Part of a small language model's weights: 3 heads of 32, rotary positions.
Each number is 128 + 32 x the weight over its row's rms, rounded and kept within 0 to 255. Layers, rows and columns count from 0. Numbers have three digits each. The size before them is the row's rms in percent of the matrix's.

# layer 10 MLP gate, 320x96, rms 0.208, rows 237-319, columns 0-47
099:137106173103124169105104089141119110114161137099198150070129123122077099124079119061030110125126093142102202048132168118205143121106145068143120
106:140111207112122080121145052165143091136091152083175099127123128063151157167147137160024164153085134144150067158071108117120100108138131092094125
095:123118121183103117073109149095100147153117113132173157090116122151138120183131119164169141163157124134132140096128133156120113079151148152108128
117:105084192110074159089176143104085188155112112105133160110113100110139094170161109178107127135149135171117108123126150195041168146119147158105087
106:174165105099115126116144108125129183093097126109154125112123099106109162155154129096164157176159070161154067127139093169133099103074157066141089
107:133089112155147155150178104070068120107074191086149123109166118123113130129080079125147144117129136184084092116099146157171159122120180159156178
104:163111159139143098130176157107186146166164135150127139116144112175115161133096138097188117144133152092112046199126133159075147193149120085188167
107:059081133148188075128112174120071119125104087121171163121130105118109150153125147143112142122101104099149144162123135145109085160142195132099159
067:086150110104136119111104146137087139077080123100081144123114156157168120125110057059070090116106163139036140181137140128123064147101145099151160
107:120110139136125169083064113166111151119176130108120163114121078137106114100123135135121230167130139078140178095098089141121122024147123125168118
111:166091100155146104093159066101154164106073124113153095137095160149180145165171125164102167114105078102106102148121116114136125050105062162113104
088:088151120113167144098146104122147108060078179119113144138112137139139104183152112150144184197131153175139139089119139141076142125102146074083113
086:166161106117107145031107120194105089107094117114124113080131136086164078111114109104126129110083143123139155131115118110115182123172122083122161
097:141103149141121182132083128150161141142090102155130131119175126077124127104133160131145161132159136106072140146131102142157115107073090097180112
101:143168112171111154148075190071124112115085139136133102127146148103095189125091167178146123133177117181115115156084109103142132125137114073120109
090:136146133139120103127105162160101091162101103114166108109108147167120131166152116074124091167097135209146180091168061147129175185157112135172175
084:134118134102108104100145155115116093123111105172176164127101075168166075139113078098190140141159124126129152125142155167190185119151130074157152
099:121108105105077139147122142172087082097094119160089196130156152103127138176085155136117157131158134071105074179116082109135111163118197129149112
101:076106157111122164165158091179147094135103141105165121145077127125161112118168163094079099144119147099165089142178128121119174128107070065130116
095:090101100177116145096129120131076065069113102096158065089142111143173148105157141146074124160157139119069162115126084225136047080037169140100133
108:103121123096166112136133080113086093076159090093078134127101224123097189080122165146094148104081147134128193119137118154148109118086132159148096
105:123096147109074109099125191110127068141101154089130107113099126090175153152108095105102127126129140140112057136131130163159115121156172145104143
104:129138188143110144152130170118102108165196159099137104125105151114131110087075089130146111106149107102138115197094132125116052069095134120170157
094:127105163175141069148129141075073105106164140154143171185120140117115131163148125130173181153086141102168157166120173075145154145101186123141135
103:144097127097093132106109077155076125152091086106164122091129123141145151094183154141182127132141154118127109054144158130104095077157110101138124
096:136095122154108137108132190084125151131160077113089138124059139070155161087153070161148111153104093104122094097134106159144135162117107146126114
102:115128158152098162158101172147148140138132199025119118063102143081124158143123143134125071095136208075073073094117125097138089156141145083117107
098:127083148073097031073165132143123134170115114080172158102165131119190167111047133061164115159136117081149126105163077093103143133124133123157144
090:112095148072118139121138082092111146133166096163089170061147119082124161073128131109134088135107143102152168160122126131144180121177092198126078
093:098099114072139122150168166041198158138092135147181100169125150111143153170098131126140143132137106142102194187119117159101090164101143113085173
105:156120139058107145166100104142172123153127149138117107142145123152134126177168139056130135156119180156133111102155029091108111133137196102118117
103:120120109117092093132107151132110169153083186146102157123175086122103137119095132112152113097072126134175152099178077101130138132101145112135109
089:130125145126141161111096121080188124192138182112099102142124128106092133088152111120149115123137190156103074139100080156167149144170161142154135
094:173098165079107071141113139131147140154130115149173120152082132108130161119108094103148111129080110132089136119126112111057101122106145160165138
086:119109134100085124143151154147120134148170164087116070157113146112179118125141174162128147140186127114141113070173078128153143131159131031134143
090:118129142141191105110125139139083084125072153160172160063131134132118078133100119136140143101104145154127162073178121131170172191123159163155219
097:186141143104144114150114172182122111092110104107136101136082173093093134146146118129139140106150121053153174150138103217113137170118141064138109
101:149137178120121154119179142094136097132110097154130064080204132171159132135145120109116106167161152226134124102111117140100105047105206147161132
088:109131124100145119127129108186143170145169102103153113099165171098174120129104144084086113152105139110172108072175079131131181102114121180105127
099:117089159145128128130104086139109098125100115108108132156140135106113081143088132094097130110171124177135065088093109158081102074109079157165104
104:153180115110135160156153154123111112069166077081090159115161130094156056171120129143084123150146117107170177113108066097106144165113153189146134
105:105081141141133108136157183143177125145127125120163102083114059096147174175161127176168150120128215135071079114102128127134156116162123135138097
103:127080103087092117163136143068138121119106132175118168123112135159190107088119206142101113183096109133113109130186087191095121147085144116175146
102:139079161139139151137120128157235124105146117164094092108146119148152217138153128158198137148144127131168129085091108172141134078157164163161132
108:155139118137085143174127111134133076133161117161176051089099058142145159155119095158092111128126156081143139118131121145171139117173115143119163
100:132116119097194128119126220142124174080087137102114139125091149152112123096138111110104155117142178172103106179097106128090107078162155171155162
090:093088098121156097126153101125132183166141107151192157092101080178104176135136103127103155136151129131082146140096129234148114122176160086091096
086:110140159179145135138129151136083165110074136149133143095139147127122071124122128203149120082159096134072162138127117152164148197122046115191102
086:109096126113123106156170057124098115142110126114135106079120117146122166180104118153137053153096126096146124123166091101153139156104145165111162
097:114155080134084087143064185081120103177179168087105101136084121152157149109076143161155093147101130147179128100165123126184118083113114159129142
106:117123114122100111111107122166160148214113150154164097173103168154187153222132110132197119140129145136125118083079133127111102110122160173171114
103:140128177150088147116138206081048127079107125168077104091168137119125126082164133112156129141129113057159148124103183135116151180102166095177154
094:139108155120110143149157101128092163154133107118116148114092120117127053161144126178134119122130078104160224098143109135155143103114126078081147
095:096133072140138185138067102108114144174129110149207156130110100155119176113104140158138048127182070136165135123141105109160116076103068177160146
107:205139102079165187143148150082127132180167132144165112148154091180159141133161161152152153121176114102143114110100159145102127144143176099101154
109:134114139120137136166155083140078136090130088138178147103133163142107145127146114108190170130168126141146163073156060156133106118158111127165154
107:095091131172118121095084146186104119100168120176157109175063147125118166172127108125148095123142171154107119190113051142139121100126142115115134
108:142146159079126133168112148106143126188118116123155204162124124097161125127131112121122072120072132174115124139135164155118145110079132141111121
091:188145069137127126135104134153066121141164079138133135116108134166093147198198090104070150086095141153119087129144129120131106128110093181162144
099:131106179127156140116114091139187151132184092144145042141089131176156089159138118089164064214143133129125054131140163119119117137106141114097114
104:170123131149140223148155120153141104098180096147173169119128147111174159190144151103142153148148078160099143101134092083139118128073090098121207
088:121122110093062126138126139129101129148117173097136210141086079108134124057104125101126119133158110122138098066118106166099119170155115161152085
089:121106087115128134114082142203118136152119087123162122147109107138100164171179166105095138172132117112165128046094107114085163125122142147133064
108:163167091178197116148136115103175110162130100147180135097105118120121103146097111064119092150161120177121107132111162224172125139100139132146077
091:156056135164183034151153071068118153181135087135159149140135168125102114122153138118105122176139128113087137172123094153089092117153164095133152
081:085082147112133116129101173131113110097082184088186137122126175110145208108198098169130143159139118129131149111142118144120127095102122119126120
114:135138138054144117163149129181172185116189191109140142105084130145196127162138105167101145115178118146164138104154130151130081176142117154207107
094:082105116093089117148092082049102148139101142086161162128115145118144151156079083169081168133148143116143157150138138118117108104103089080146128
100:160108109109119175183157112098125097137139197099122100071087143083141129143131101156149062161180180131055149134124118079119153097081172107148150
110:083126096133148060133055116103138102074127119135136187147144106183173102148119086135190112129091076087126087165150106138151074145092083143145105
102:097113133122068140123114098122117106119088149099135141086173096133157146202125137121150186211124126163150137118161098090163173128163091163146135
092:129070174132170148127141150113209171139134130164152098107072171125113148194119059132129126087094109157155144088109151144121142102139141111141147
094:101180083127161073142115132101158158068117130118125110177170079119144087107122077107163164104133125166108142164056160107095176114154089122173120
099:150115168165115118129156156121136150124087124105160154114089127117091142074128146169153111154133076107155079128091046100171062154209129178101154
104:168099140124124115194117106149117116062119116152105133130147075110128117130183114149195116139123038147175090116119131138118113110042124147198165
103:114086127160184154197128135177126111136096088145137158137122111164103100146107136074107114110141143077174155167159156153170099119131058161118079
114:112156094055153077155159118135103095181138150128146120157141077156116134083163120086191169115157114172054114189102114159140110111153149104135102
104:128115134094167093120078156136145133088111148142152148069144128085131137173149138040159170133162153081112189111110091139141124131189166102100142
101:096149092087108113118088135064191122152116148118172191149154136106123101137116102157097117162154141107070154162139148109142225162076153111115141
107:136095139117130147165083117120128109134052124099141115098050069142112139107075095131087153151178108113178083103115151133132099067135151158111045
102:129112139148123084200135103101084086083094078118109159104111125085158200108141117144172094147082178128127173114093083102107116165059120161163093
100:158098128121125088101119079135168128069122086124137095124122130094085095118109119123097178190145134105063050199116109169106113143111133152138118
109:142151137156112143138202107196120174102070145137161113068133176082158111202128122137090146096088110120157152122136131074160124164172089062172188
# layer 10 MLP up, 320x96, rms 0.199, rows 237-319, columns 0-47
102:071171143158142150127149136127126134083137113134101140102090123169159130130148156081171116180076093119120135113084080066082171165084117113140106
106:121115143166139115116141137096123167163104088050115109129104137160068120108116201159111136189072132108116109115239128151117079089072079100124094
102:110155133111137089078136166109103084134102150079177086117134127085095149163136121151140052142130132095105145180207095127116067125062145127096039
115:160125111113189131138131077173110170210147178162143076130162147176154088150146146134107093148109080123105175140174125114122046140139128146119150
112:183114134107160152134083107115122185109148149141087070112133131093121116115077180098123134199065158146125160121139112135141119081136070141086164
111:170096134136129162158051115167142138119098108173141056181121139093178125032109115159144065170154136141132162134149061080096139135132145119156127
100:123143108069133124123117082117144106100120184125122215122151134138188117109109132163121105121121116117121078122193116118171160084111174075084148
101:146159089153173125067158140081148094134153076079136194073158122097109134157116136158167142138116164097156134129122183164111157107088086115142149
082:129133127111130102147077108110168135104051120085135091096141070167099091117084116104136163118117093181185159147093134081100109138084102132178140
103:212195152058100125143089099154124115131165128110132130071133130129150133185142101087088175085137135100133129137078109143148098093130136139168122
115:145136114131109142149146155159123162130157132148155153134125135106119134146127090135155127071162127188114172137101057105111169125095085157108173
091:160167131134110110120135095147193113136164108113114129174147163105092091167131102064108130096097177103146116063104114178060174102114194146159152
087:098144118161175082086167069132136111107104121121114082100061088108109107180096101087172169167120148102136141119149117107128157088132073101156088
096:147066133114134151132152082072140115062122148169065193110112090129049103124101149187115113159126184102067143152124104115095127121120134159150159
099:201081141141087159107071092104128141111155154157117085108118163103149136069117114137149118114089172101138148093131120120116090152137103163092164
085:148123168094119093113111088109137119092153097076145132116127145130195130077162062098165142095154122062073081147123101140061105125100104147169140
085:085167074073124143165131123122122144129100140074112137093107174197085121133127154131077128100092171116149126148103072092116139090132174108117144
108:155111171093162064175090061124145112120102115113132076160131093067156113119142097085091106110110103143064116068106131142107117142124133099171150
102:180130131157131124128111148126112133119141095163140167148117103048113117104107135133101113132092084132159156179161154070085121158076098160115135
098:083136068179145109112163116120058177098136139156153124132137165113138102115133113142130085081115090127133149142120168152168128079127091185148110
100:101129081134134200139158136073115130149112083128087125098084139129110141152074129129049116146125147088162089151083120161138093114145134144125107
102:131137069161160095117119171128139168180169152084144153123170094021143112114155147148137124105108083147170124153138104139126072194095116169157101
112:120120075156167139174157105123110180104118158101118203152131116103159107162143139048101149110124109145153103141147180147133070139083094146157055
095:129021118118164046116111148110128078141152125165128089140079132029154101144179097175095147121111169107121147142186144151079137129153155152106090
101:107186130122116138152088091122108136098080163154121145100107115112098083170139120112154132151122171153180134098122177120079083127109137078079128
102:182102121087106115173143112097128063107105133133153115095080163130119098141115100147108140117161123104083135165111134133096087162174099115226120
097:123074193226159133156161158130139126137137094147189122088135068119095153052105125108141185175135096174120145134130151140149077163127113134109184
099:090093149118119097134093118093142174112166120171182097082145114110106130149121112143089137087190193119148141094139119062172146117160147125113079
096:135154109131125149140124146087155160095074116140083154111079118189096112134183175151146167182187158190156084078185179122116104126128123112147226
093:128104161139112185173110133130081118119100149101146109110129145168165178197137143113129153111123115184106109170128121174095117107136171191134156
101:116145127107111104078112124133161138188121141161153184146178136174125129114204070119085181137078059168112148096099104126123163142138096120153148
100:132130102189092107156066164127100120131151083077111127133186127139102135148109104094190157156177126099118130162164088123156182102098113049115119
099:106120140124092137082166093053126076110130145119061133134127147147081078090192122136108188125166161109127118176130131100152163165116105129191131
092:136159185096143183160208155133170064148130155122133083134142133200131155134103135098122139110131081162151131113101151132133159116116193142087146
088:063088090125106157137131144188152076147145175096180170137117146173158064090149156132097095128112165177126161116160178078188094152093154162110099
087:086063161118124149063169116119123098149170100106146150154114139123112161100141069158123086115107086166130111157099102114149160158126181095120070
094:159133141183107085142133113118107094144123109118133129117080100128149154100144074123082051080121101084131127160129142155124151156138115116142110
103:150097111154113209138101132170078086125172070090174162170130151205151118163181154143128127052130119136089123146160158168121136161124111121089083
094:170089133098069114180088086078138130123096161093153121201111106083135115062171118143120136040073154162111070137113086134139164105127080101090121
092:109061127137127146097119129133082109129121100056104141138118138173157113104160204104174063139120101086124127127135095112085089133081094139146137
105:140129109110152149098105076097102117086173192084150087099138116169151145086153169163071130120104100105182158133134125137218096088147118159149122
110:134123144110211112157093102128060108156145167119138131107165081145113141093122087146172187079200112154093126112151084126093097112117171146144142
102:114134166086244149132119186133129120120209178135107139187113079151144095120137119081136121168130068127135098143133093153136119098082164157087195
111:189164117144105173112107111103110070084143140129090124150174118120123182113147101111166161158155138132118106148128113157147159076155129182168185
100:152133129053103161103156134135115111087156131148118120126097111151146108106125113150165104174136111151138147180142149146212075131149114179118090
099:161137146134085148105128190151120098149125094116118144118169115132045112141101170152101058137083156111125178176126128089116165159151161176141127
093:147178128083167098095130148117124153107145107162097157120119119139110177123135105171082115116182124158102138127126080150173091086149150136145146
084:103140120051153141162158074096099136119136138161146203168052124059089129176089096104139122099153153117146143094110089087097104124157075119079106
101:126150127129162196118141149154116081162105046103095173154108162125112061156108122113074127125119164155142146055185135145124134148147187082170124
106:133178147108135125117152072159114103158139137161174138157154127113115104067148118164146149149126185173175112058081105124131174097181175070118139
108:179068132127073190105056120117155185121107146132122097188084143117174181146136195098120098135125139115133144188124131144095126089162128087144166
095:191130181104147096116123149100148145114113118085149135140114181110106132127178154193094108092161094142067157121121176079081132079121110122145124
093:092152118115051160105172117127090159137156137112125130214159165172115153102121112117188104119133146191173141112121158121077068182162151146114122
085:094108043137112132149150117152088105084123118090105092082185138138042102174176145111176158103102137140140139160128107107124116108104096130117110
104:118127158173164043108099132106113081158083159156140112110173107116111078122134166174075147132131157115134128097113138138131195060204034085137098
105:145070120168117103112066142078092119143169148099100165126181126172119073139160090069128167121144105157101121104134141123158129211136159123134147
102:128071167085122105133154129065152137135161169094138094095130108136190151103131139189094128148175117103128047075068149145091136105086097124101108
106:131153115161169112219116122097111108104156143109140164096172164112120163047128167060071144176157106128167115113150117103104131160102076105125076
087:127114112135200142144122084156129074145069080146108055150096131132114183148113062143123111121156128118133173186139119170143136089047128081100094
100:147112111137140141122128139155129114166174056220114150069110197081094111122144209109172130113117139099149106184116131062120099108152158187126194
103:099133119153148123226136124134102123138214087169095093109134145107134087103110061099101159145122162155123140111178209111163108152088145101128128
094:118068118109135144127160116127086089063122085092137109171161093130154096164090088155062199186134173107136124119131080136167104097121147130129078
090:086114165169128118165145123121127170152155093142084098133140155119153164181076167170109098151202086112115112136180107097130111059160089117159122
109:163134150132157143146121157140158146138097122119119095110187158120193154132174110077133072150138121099130112087131093146120145091119177061184116
089:214108118084177109136167101117115147130119079110114135093131132137132124127209086087145100128116182125147157181130130141143194133167121141126123
086:125132126117108124164103152114158123158130105163077191149160085118072124115133117107108143138116116145158082168184108125129131118119113162098082
104:126092113058136106130113082164153101142133133107135083105116117116093134144130143184125173125185157101182133109125140123131164160124152177068147
095:093088096151133175138141124060101108107124160114131138140141152147127168158155121153130130153166130133190173088123102140141125136057138180160193
110:094155101093159056105089133119086180164160141123105110084115144143167132149171137189179124088150147136143087132139083117109126122170198182093143
106:105067142111086092105095143114140104110137140111050095133085137063151118171160122146124150086147117093142146115153094145152121164114164140117100
108:153098123122054180192077135123136135132121082151121150061107197176138158122082145121128141141133120074158188123168113159142164080123103139140133
094:148110158168096119091160096142137159100096128130143057099124142129134130123125160140132057177098084166175094151048139148158104081083154141114080
091:128103126166163108090108154158154090140133074105095135102189095127114143121114133165111096099157167121138080100085084109121140120118130128100109
099:140149166128108117126126108183134166087125096165139161152115150139091133149113099129151163131145144078086166186129060129131039110126151182141149
115:167119129166090135118153138119167142141125081090117132161139187181114117113180117172132128152165160158091090171151076135195085188183099100147129
095:207159165171107141125149152133121119155180096072113110165133119157122134195093092155139098118120162159150094036181154184138105129177151147160108
112:116141124141121132139155173093105136128157139115087094117091189112125138094130170138135078170159113123095117122098095158100129126101143122140153
095:126091155142118105152172112101108185133124117051103136082166187089162144123156181126108110184149153071155081104178113137132127159182148176173098
101:127128113115116028157096114082126147127151169072120129100109042119160139128085188123147157076068158169148149069105140115119107160109109153126149
106:128120138128155125094121070153157099097078107116141099138139139133178171168075162136100178094118138080126180123166149105108126117101088087138118
113:151118147180134176169153149092114113096101101120161188064167047083117165172132152149132098157181101164152104102181156160104121128106161068128112
098:143102134122162173099108124098203101120155162133130090148075141138137125157116234134099142086130146100133097164139157095131138136181127141064218
104:113116118127193177119100160115214203095157097129113131108073138162147149152148119124160152114164087120153100074124122102161117080161182151120135
# layer 10 MLP down (transposed), 320x96, rms 0.197, rows 237-319, columns 0-47
102:134154161139077144145157137110135142168160181103179121101151142083066065076130075127137143110134128056147165163117172145105103116143156094157150
112:168164096157131079124169150123093157112146117076105156168115146100109135098110165096133111137117123112203100074126142181136108159116124083131088
095:131120161158076167155141150108092087170186117167129118165136090092147102107173137159149198158123148177127187116123166141153073174183095148167067
107:120130148175124137107139145109181091101101077061179139124102105160147158155099094130140163179162214144137127146148104106132086109131157133161121
108:160116146128120160123132127148147167121169136172102177107089133117103097177104040114180094093119071153143092122153103108192126122124111135156105
110:116155088177154119122103153096119111117116174204132148146110105129096088160098129051135130111150139095109154161170162115126170126096138159092139
099:129141138161161159138165135111132136148162117159233082139137111086112142102120124115070152135113089119165179090109139120124037152112127085119136
109:145123158085151119145122091154138133204218105114097115094173120133140092148130155135067134116120113181168153118132135091107169170129164180131111
100:122121111090114103084116134142156081104136148114124183112133132185117167081116131124132050134097137131135129127117135146171091090126082162145094
106:104099088132157125113164102115106164124139105086098150133123170045100097149132222162118153108163158119121107133081075125101091155095140121120126
107:137153141104125161110136132108126106161153087165165178143078165149134164188111135160156100129136132145081095203094185204157141147161086159160158
090:117089139150120140093108102109082089183214136120134162151172133122158075103113160197088108188170080144106078158150138107133148184132115114108082
093:111143098131122157093180209132094085179160175150144091139102100097100151117141153151165154108201146089159129139185189119139153151159161098154117
097:082131132122158088146132093073132178174140104098160106137160095184212133130115075048088156166131143169172169129175161179110118101168132152085097
099:125162112120193089110162181088212156136089099120088162168117108181101137128138122104144168130133159113116085129140132157119066221150141143158101
082:148095096160165148131122102129074097156127130089156126151089115110105135099142090104131097087096129139145161070153123139161176122150156130194105
089:133093068095145080100117111088121094166176140130081137143129127162135103185157167160102108110155093115114168155124100085132054163167102158133154
098:087122192110129134133112091120108120148114101091138142109146081143172077046173127169115122131158112192142138108076216120150142163091162167110160
100:165134150083102116144121130116173227148162131096089124134145095130087144045084135132093120109172100098136150078097188115189189121136111109186088
096:124145160104099075104099086140166114122105169081110118127127111117109152090138120169141128142158090137150153122135069141109059155135081216098111
103:165130106174115175076113151160155132171169118036156052137120129150135066120095129150143153146106151144122103129202111123118133189162162179125084
097:125196139100117105153155038130163180120141119067154115194150096167152092076188090185068177117176089148154135102145155146128111111122088198107129
106:116111181186157127114116129101159143111123173138111105128078142181186106080157122115135142189126126124097116129086097148170129136105109148156175
095:198161083197078160169102089075150136098080131121148147130117159154182124158066127102105075129125131145097092145117157137112080121120102093147171
095:138138122109127154153108045130180150089101113076100124126148142154150111179148087129087121088110083153172120120179128108150137100136160148192095
103:077101154177119160107140180125057114110168075158055127131087077106112148137121094150091115115124094104165115104078151120154173116123093159091154
110:163134107078151163152120104137135112091147124109091132122174074127139200099157189126114161163132107135186106119141171130159103145113109121105122
096:120136126138094120106087079130016085072111141167029108064098166132102130104081149169165119127135112142114117147090166152144115156147065106166091
091:127163099111115091106025151104136101137191114145137096111123081164124169147129099166130115119119188129138168126140151089152114159126142146103158
097:085074111136169191147124122165136119078103162184087124169104145112143128189139201049116118123168087148146124150140115133103127172147110127116144
102:093178093144138072151170117108098153117091153190136107095141148169069150107158113078147194109130057127134172112139094145154155172125127109099082
092:088135078114199173106159142135131051085132184155154096117131147110128109075121064107143148129152144176143141092152152111149087152201143118103128
088:143085105106136150194139135131135174123058073139136117081117142116147171116100157135136112138091162109133125081169141122118154106141109084150086
094:133181113163091107136085107166132114078165100030116121092106160078126124088131172079128091146131107169127091135188117143151111091103139140120125
091:112107120105105109140218104139155144133144141155165135099091118156082127067131142142096165160119150080069057134151065127094157100162111118159179
086:178119141097148118133089081128085114103061133188193117190153116143084100200127099119160137106093089138158140103111062176184147131154079162160168
095:118179147154123148113223097145091101120126095136093139121153103176112061071140110132128111090159119104141107093084196115090136129109143163141130
099:163097131159143178123129150189108161190140154157168211140151117087092144144137096068160145167146076154182133110128092138169085129110120107144143
096:159119078127148116112134062121129175154113123165152142143132102100119158114146109098109104134094133105123135110123067111077149083136127137129127
100:081104096102114105154093144124100121087118132146116132142132114119162130199107124117159164089127087233168096159189143130094143063152118136153090
103:106122130088122126112125116098174168124065102101155172139184094096136129143156166090169108105140093049146141148105128056117130098073177087118158
108:176157218156197136151159151166168139106103135160058134140114141167088117126148138126101138117153152080174120120086134111142107145115113113116098
102:141156087061131141108158109138121158119101154082126137106098131155111124127098113142152196134085139109084157175069092134192129137157111142123125
105:186103108114145166129113117139082161102076146117108131207102092104092153181117128142175134169152114154107142127176073151147136160110151066068085
102:183110123138118133140140173150129097145133094095164173096172177113124157136154200163130073144222147128139048162118126067130128135142066145086130
097:168146096157139115144147140103115129037080110098065055166075117156144118146093089139094146127111060144155112067121111113101155174146111148104118
093:095110091172161101122135088119129073142116127079106119166139166102159087143111099186175125067137115097143109101120120126156113161143144195116074
087:126142153159078147151177151148112116153113137126115101123067114113151082155104096184116170161128111132179106161151147180108079149107123202135099
102:125089102108115135137128150161175125130112150155134175108106123109162079024176173143119128100142164160107122122133095139137203109081160084070112
104:180136136085109145107137172086127166093146152071127185126083062070161125131103101128141106129145152147131139151141066108166117151099080142127129
105:116138124148112201057109112137121126140106159075125068164142124142155118154182131169120142158132172080156137112150118148139160150114196111104108
098:081156129195116095134137083174126112124145071072075146151083087168087103124128161082185111086131081168087101173103098137161132135113111107180119
099:137138122093080168139170086118062074143156070172108129104105066057085161133157084194161134116130169083138168147111125146175163107127134113137143
087:120131118186121148162163134149095136094124161092106119085106158160110136127171168128141163189151197095133108165102145134140093091115110110123134
111:145155170075128112120165145083097144115126129179128154146124137149143152168080136174150145091118171162101191119096187094148146122094062170089121
108:137085106156145159110043123123096135178078145209142114145204153103120074119186133107104088153110143145081111166076154160154169131122146118135128
101:219144136215080092175084151091153161133138167151127132180160152129128171193115085072120079088092143191148078163118153120129088171110135113141143
102:199139124157054128176137111139148091045154069156109083146104102118070112172136101167103166097085067198098120136136101164176116138099113131097125
080:105143195159111097119160105129137164154139097122093140071142150090170082079125126115120103099161091103150120121082168089116136122174151202101187
101:118181150110175121173114123157087086148133057168145171096134158145100118069131158178164150101151150050106121124139113144155086187132150126132126
104:134060099121144145107145110146126134081086120140172128159075083130143093163108198097162058132074149071096068184185159123076129111147179153088103
092:123139061088115134109160180098131141059149057075123142141140126135119069094146153144146155153102177129118133125067119198119104118081104128148114
091:084145139124123154126143148087203177094129118155090074073162153042098165115137081106179179169112132150093134128140121149126087134181144144120147
109:111141131179096159110098067130167117147127074076137121152125139154175158041064131057101117099144151116165117136133125124114125106067156120161152
097:175120094162153178118114111090119066171157091155147114126154131098128117124106136103120100170169165147173142131153176147139186174164155111113104
089:115155194157113124113144133114185127149137103097109146083133096119114121073075113124132114104111148129070128110130143125041169123149138170117121
105:113136188079131195100079133120123137091135122173176108122072161178126110160096110198128185090083127145167100159102091185147107108132090155114109
103:129124181122165104135079138084163164144153119156187105159107123108148133171138159078147149081182040117101125136156148071121152153127118143162194
106:131148105104092133205138111198112163054127140159072135139130101129161123106157089095162102113136142152158132107140135120153189132165102108139066
103:124099116171120157154127149110100086182086173115102074099172149101154170107137176135099141073128108110102107150126140107063142149112161155085163
112:123134101149119101108090157068173203166079121186157147116145103148115145174089061127133086117101134113145162170182203101083156083138126151162158
100:108103100121099127101128144119064163140118088074141135124130071081119121127137079159070177140100113128162177127071141116142167107123138174061130
095:147082142128096160085140115152099122119144124114118174105098080132160132137176190117161082153129136131072150119118157169128156104107068132111142
094:119096106143150175116109106106085144159086172144223145165128142187190079186081150103153122135181090143129138117140111142052198110111146095090146
109:155164116121079069114093177138089189114127123074180091104135153114106133107127183160139072122130193125143139134092161097178123142132159122172109
098:141122127176126123107132137139164118093125051138090128123140102113148114116147138110101127111135104072124126175128096167076101123147121169056126
102:158155141155044138122122118163130143084154165123160166116129196142100075111091131114095092130141131162105123140151150156097097146120098100238155
105:152111137144125092164100121095087078169094191115153098141177097122137111131148148183207117141176102150135068198110129118141116162106133089106097
098:132134133135096161126125130105061088097097146135081146136144066110132164117116120174097126129098134160153163153108132152126110175171118099150063
097:201127107165136131187155099054131144158139165135124121152107136104165122147185130176132135171118167177145089149165149127117093139129134049155128
114:149114063188119211125179114133112120161108152158106150114155123134116178128109107136131156121150122075160101107158130096118162104150112120093115
092:147126131197191100142173133089145105125121106125131145090114181102097169111146180094207108102123104118103136113095140125216130081178093158167164
102:136124162120140065185152128178174075077158112107130116159044095125136183141161103150173157066121095158145122143160120094154120122132192124112121